Each number is 128 + 32 x the weight over the matrix's rms, rounded and kept within 0 to 255. Layers, rows and columns count from 0.

# layer 8 attention value, 128x256, rms 0.142, rows 35-59, columns 0-63
[[164  51  81 110 115 100 110 159 129 121 164 136  72  76 110  83 121 116 200 138 179 155  82 142 141 162 175  84 107 133 184 208 142 157 172  96 116  85 147 144  60  47 178 144 123  89 144 161 176 126 114 127 138 177 160 126 109  92 174  64 130 110  70  89]
 [125 130 153 161 106  44 155 190 183 166  93 154 112 157 183 195 109  83  96  96 126 141 122  90 146 131 183 148 144 126  67 137 131 107 196 110  97 129 205 186 132 125 198  77 121 145 123 120 155 119 115 152  74  61 134 166 148  45 106 169 166  91  62 122]
 [196 158 127 103 162 174 110  94 133  86 115 141 118 171 164 103 162 101 150  78  63 154 171 111  80 152 106 118 122 135 164 242 131  99 189 150 160 144 103 136 156 137 155 114  63 122 126 106 119 143 170  92 104  94 139  17 127 129 157 126 156 124 141 130]
 [143 137  85 175 200 131 154 155 119 106 114 123 125 135 164  71  91 135  90 101 102 148 125 139 145 150  76  91 150 223 142 127  95 137 157 147  47 123 138 158 122 112 186 150 122 101  87  71 170 129 152 163 112  92 133 125 128  91 108 121 120 110 109 192]
 [146 146 184  72 153 164 109  92 103  96 115  89 117 148 145 139 134 140 120 141 102 173 137 121 136  75  70 119 101 134  99  90 142 115 148 135  78 120 121 111 128 108 180 104 129 146 111  83 167 174 162 158 134 145 125 127 125 123 176  94 152  69 140 152]
 [ 83 151  86 102  75 136 140 123 137 151  83 137 120  95 126 111  79 120 146  80 131 157 127 126  84 154 209 164 135 159 129  92  78  82 181 189 111 117 156 103 183 133  94 131 177 169 157 114  97 198 149  43 154 116 138 116  85  81 214 139  97 152 128 154]
 [125 146  36 185 116 108  93 208 117 127 108  74  87 113 132 112 166 114  98 104 161 134 118 100 139 130 134 152 129 173 143  96 179 141 103  79 150 130 136 104  37 138 165 175 182 150 159 101  90  81 103 206 216  74 104 102  68 146  90 109 107 148 126 158]
 [117  94 191 147 211 166  95 111  82 142  77 251 113  86 114 137 152 143  87  79 113  87  95 102 191 177 147 139 140 105 157 166 117 145 115 108 133 132 140  65 104 181 113 103 220  64 110 117 104 102  39 124  75  66 185  70 112 160 182 168  93  98 119 127]
 [150 118 153 205   0 199  97 141 103 150 134 127 196 128 134 148 107 103 120 127 145  97  85 118 121 143 166 182 156  91  75 172 142 128 115  91 116 134 129 166 191 188 115 116  85 159 124 142  75 181 142  58 140  67 128 151 131  80 106 142 103  89 101 155]
 [130 183 139  75 147 131 117 133 111  96 153 105 134 100 175 136  74 149 142 159  52 113 122 170 138 112 102 143 118 106 138 206 132 134 122 165 143 154 139 131 141  70 167 108 155 139 164 155 107 140 165 104 172 143 101  98 179 132 127 122 114 141 122 174]
 [103 114 183 164  87 176 151 186 142 164 200 136 214 105  97  99 197 137 142 205 143 137 170  68 142  97  86  88 130  68 112 124 109  57 102 127 104  89 100  87  95 141  77 151 105 159 110  96 206  32 142 157 122  87 123 151 158 126 124  83 184 128 108  57]
 [150 133 134 171 143 183 158 156 123 124 155 115 113 111 166 115  94 173 114 122 147 112 137 151 146 162 106 124 131 118 121 127 197 143  91 158 123  87 127 155 140 156 145 104  95 142  87 101 204 138 112 111  88  96 196 107 140 115 135 117 141 104  80 131]
 [ 30  74 101  85 162 154 127  81 113  95 151 123 131 140 126 158 165  64 124 111   5 193 135  98  86 108 123 141 104  76  55 109  63 121 229 121  47 141  59 147 125 106  72 100  51 212 113 151 149 122 184  77 110  97 159  88 215 107  81 154  38 110 200 112]
 [141 159 112  72 141  97 150  99 139 143 132 124 134 154 124 146 123  43  87 135 136 151 126 135 141 123 114 121  94  89 181  93 109 128 118 154 130  38 215 155 207 105 129 153 119 113  81 137 119 144 157 156 106 120 180 172  96 176 140 147 167 134 114 172]
 [170 135 135 210 166 116 114 119 123 146 170  98 140 130 184 157 141 117  90 111 132 158 109  63 129 123 145  86 155 148  84 143 140 113 130 134 141 151 150  93 114 143  99 100 112 149 139 139 133 161  33 150 169 134 173 134 171  98 114 157 109 110  45 120]
 [ 99 137 142 144 148 145 125 111 140 117 120  80 118 139  92 120 168 173 159 102 111 153  92 129  55 111 123 123 124 182 171 142 118 100 149 124 152 128  61 139  94 135 101  96 148 152 129 133 137  98 149 179 146 112  95 143  82 112 149 137  96  96 142 176]
 [116 180  84 131 113 119 123 139 122 114 169 180 130 161 133 122 145 107  74  80 154  73 110  69 194 119 109  61 144 123 137 111 102 124 123  92 165 111 114 115 144 192 148 143 114 184 111 158 149 211  63 134 147  94 151 153  87  90 140  72 138 133 189 129]
 [120  90 146 139 185 148  93 143  86  76  85 104 132 181 123  90 176 127 183 133 159 174 118 212  65 164 100 145 161 144 121 115 125 141  94 164 105 140 128 195 121  94 186 187 161 110 125  53 150  72 143 123 120 183 132 110  97 124 133 147 105 154  55 193]
 [167 117 127  98  83  85  97 130 197 128 166 135 128 112 163 150 155 173 169 197 123 148  99 122 161 139 174  80  68 136 112 133  62  88 171 184 134  97 144 136 107 153 139 100 128 212 109 154 109 148 152  98 133 137 194 200 169 116 146  87 151  84 126  76]
 [127 122 110 165  93 119 163 162 115  67 167 131 107 117 135  72 152 149 146 152  91 137 137 150 135 158 132 153 136 129  87 105  77  98 134 158 188 119 138 144 127 169 130 147  73 178 112  79 119 175 139 148 148 126 181 150 121 109 162 207 160 114 151 111]
 [ 97 179 200  77 112  88 128 128 145 120 117 142 186 126  91 177 137 152 159 146  98  84 144 153 152 146 171 169 100 162 102 190 132  83 104 126 152 101 160 121 146  92 146 123 158 103 127 196  51 193 151 144 206 155 153 159 156 158 186 103 142 163 104 114]
 [128  98  95 189 114 103 144 125 123  77 193 116 154 136 150 167 100 118  79  89 149  91  79 131 138 120 133 143 153 124  97  76 141 187 152 171 157 177  60 108  97 142 111  55 226  76 123  61 134  88 123 196 180 164  92 198 120 142 128 116 149 164 121 158]
 [122  97 140 141 135 164 104 105  97 129 125 128 207 122 198 121 127  99 143 165 141 118 117 211 111 126 129  81 168 170 107 167 124  77  55 156 107 119 122 129 188 139  97 124  79 126 122 147 134 174  82  81  94 143 147  92 127  80 132 123 112 110 156 141]
 [126 106 150 141 136 146 118 146 133 120  86 120 106 116 102 121  86 128  44  90 103 160 130 153 181 108 159 135 101 105 106 196 137  88 135 177  90 130 161 175  98 100 105 100 136  99 101 163 203 114 114  98 195  92  79 170 157 125 112 143  59 167  95  89]
 [ 92 120 109  79 118  96 109  98 158 151 139 154  98 223 112 143 113 101 100 130  73  88 141  69 134 174 153 158 114 169 145 132 170  84 143 155  95 162 105 117 172  42 192 127 119 127  78 176 117 141 119 159 149 115 156 156 160 137 105 100 108 136 134 115]]
# layer 8 attention output (transposed), 128x256, rms 0.258, rows 35-58, columns 0-63
[[125 157 122 112 137 117 123 138 140 140 199 102  91 162  87 138 144 129 148 149 143 184 117 229 112  95 131 149 131 113 136 118 153 142 187 121 113  74 157 115 115 120 191 159 165 133 112 131 153 106 177 110  74 115 176  85 131  94 142  61 100 105 142 108]
 [120 160 121 131 127 138 142 113 110 151 104 178 139 185 151  73 143  90 141 169 116 178  68 122 176 134 155 131  55 150 121 168 130 152 141 155 128 108 114 138 130 151 125 128 120 141 144 142 166 122  93 133  99 124 116 156 135  46 163 143 167 140 139  91]
 [144  96 111 140  55 157 115 142 129 108 163 131 147 148 128 136 153 110 134  87 105 128  80 110 114 116  81 165 129 167 124 147 161  94 112 192 148 156 188 144  95  57 109  94 124 177 108  80 132  98 188 112 127 153 144  82 127 180  97 131 122 143  85 112]
 [150 122 118 170 134 146  73  98 128 152 141 147 130  98 181 120 123 144  97 119 147 146 102 182 145 185 122 133  85 153 118 141 113 124 127 165 152  89 149 146 100 116 160 122 136 154 175 134 153  96 138 157 119  70 139 118  99 113 137 101  85 129 107  99]
 [157 141 158 123 137 112  66 129 154 118  97 125 107  75 176 149 124 155  96 151 141 127 161 132 112 151 124 137 133 115 120 135 122 146 135 101 137 133 115 137 128 104 142 108 105 160 111 132 165 131 111 102 151 141 107 130 154 134 143 115 135 151 159  97]
 [ 17 137  59 118 107 132 110 154 149 119 107 121 108 173 106 103 116 176  77 143 154 181 116 148 132 103 128 169 112 115 197 140 109 140 170 132 155 120 153 122 157 160 124 105 136 194 120 142  70 186 111 126 111 123 114 114  81 117 160 156 134 120 142  81]
 [145 164 152  96 135 102 157 124 146 146 101 109 197 172 119 132 124 160 112 102 105 158 164 106  92 149 109 112 136 168 141 120 120 100 135 125 131 123 145 159 100  74 133 134  90 171 119 152  67 144  44 203 148 145 155 120 100 118 135 195  80 142 127 125]
 [101 102 168 145 141 127 121  73 161 123 115 164 157 107 139 102 192 141 156 135  72  68  68 103 156 144 148 126 126 161 152 181 153 142 137 129 128 156 121 121 161 157 115 138 124  82 124 126 114  97 129 125 140 111 153 113  83 134 145 154 122 137 101 123]
 [168 152 106 127  76 137  82 143 122 110 136 149 119  66  85  83 112 159 126 151 102  68 114 132 100  72 128 157 150 123 127 126  84 119 119 110 101 194 118 147 132 113 154 178 128 168  59  75  84 190 160 141 144 112 159 158 104 106  75 105 150 127  69 140]
 [109 111 143 137 127 137 136 118 183 132 103  61 117 153 116  93 125  64 148 188  81 116 187 141 124 159 178 138 159 145  79 158 159 123 147 121  87 139 105 137  99  47 153 147 142  84 158 154 124 107 113 175 135 150 124 152 111 226 118  24 156 145 139 113]
 [ 66 105 120 106 127 121 125 159  75 132 175 103 109 100  97 105 142  72 171 116 204 121 126 139 127 129 112 122  77  75 122  87 113 110 117 163 104 176 155 100  92 113  95 109  71 125 135 156  93  64 136  78 136  88 135 116  90 119 109 112 159 155  90 182]
 [132  88 110 127 128 177 137 119 118 121 122 110 150 195 193  99 147 184  44  82 127 111 129 127 170 128  53 137 141  97 110 106 156 135 101 158 107  88 140 114  73 110 155 125  78 114 183 138 138 121  84 143  89 137 161 103 131 122 124 193 163 105 167 128]
 [ 98  91 130 159 159  91 118  73 176  86 189 151 115 100 148 139 165 121 112 160  71 157 130 160 123  76  87  87  92 141 123 125 155 144 175 140 114  81 136 127 135  98 136 193  76  89 102  82 135 111 148 119 140 107 127 116 145 124 104 128 147 177 148 164]
 [130 112 133 166 142 110 143 125 123 117 186 123 128 124  90 100 121  73  83 114  74 148  98 125 125  78 150 159  95 100 140 103 136 140 150 134 131  98 112 102 136 156  99 146 168  99 157 158 100 126 150 196  82  74 110 136  68  86 101 149  60 105 106 193]
 [130 150 149 127 138  83 163 100 115 169  87 117 141 158 156 221 100 150 142 117  89 160 122 111 115 130 163  98 132 128 137 154 134 169 166 121 126 176  93 113 133 126 101 133  95 131 143 156 115  72 104 137 138 135 200 124 123 122 160 167 105 102 116 124]
 [109 150 125 160 158 163 228 121  68  88 102  96 149 117 165 136 168 164  96 150 108 122 118 152 110 189 157 106 124 164  66 118 103 115 136  81 140 132  94 121 133  78 133 134 158 141 210 102 125 134 135 127 133 109 100 123 155  83 115 115  82 108 180 150]
 [121 142 119 141 110 115 127 131  83  95 162  97 121 157 155 127 138 134 109 146 213 133  90 138 119 108  92 149 127 180 108 118 128 111 129 145 157 130 118 116  92 140 131 173 193  67 158 131 140 121 161 179  92 173 151 142 139 138 162 102 133  76 169  72]
 [104 125 208 105 129  73  92 104 114 125 170 123 128 155 108 125 168 135 127 127 117 116 136 124  64 144 116 168 111 134 204 119 174 110  92 172 104 128 165 127  93 182 122 158 181  58 133 134 151 150 197 136 133 190 124 148 141 178 151 128  81  99  98 200]
 [152 143 104  80 174 111  50  72 137 121 126 128 123 122  59 164 158  87 170 185 208 149 159  42 139 165 161  99 122 211 150 153 144 156 226 115  69 138 167 118 142 170 180 113 140 185 105  85 145 108 158 135 130 130 191 115 157 127 153 117 194 139 117 150]
 [ 87 100 172 131 163 136 123  99 134 150 183 135 125 179 127  94  99 153 176 135 143 162 148 106 176  84 121 124  65 162 111 109 150 174 105 146 128 184 156 118 154  76 137 111 126 148 142 153 104 119 127 177 153 104 132 147 119 106 144 187 160 176 167 106]
 [125 105  99 157  82 160 111  76 161 103 148 105 149  86  90 157 127  69 176 118  94  96 151 119 103 131 206 122  90 125 169 125 108 110 132  88 159 107 115 121 135  79 114 124 160 132 164 137 146 117 188 157 164 142 168  97 128 180 113  82 132 104 106  56]
 [143 132 133  87  57 115 135 140  98 126 163 100 148 155 159 150 111  93 189 133 132 149 106 105 133  74  78  82 123 160 128 136 132 143 127 131 114 124  90 122  92 166 170  99 189 112 104  61  46 153 134 168 105 135  92 180 113 186 132 120 181 134 126  77]
 [ 80 136 110  98 177 136 166 160 171 166 137 120 183 127 117 112 182 148 129 126 131 151 123 138 152 113 111 156 154 154  78 124 114 106 119 152 122 163 132 140  90 134 162 114 110 144 108 156 108 160  48 171 146 126 123 143 159 121 110 107 141 134  92 141]
 [168  74 141  83 145 122 142 122 126 128 121 127 129  93  95  90 111  87 145 156 117  71 112 102 151 102 165 106 114  99  94 198 116  96 130  62 110 146 126 142  89 150  94 138 152 142 163 153 139  95 127 173 216 121 124 142 139 105 168 148  94 146 149 135]]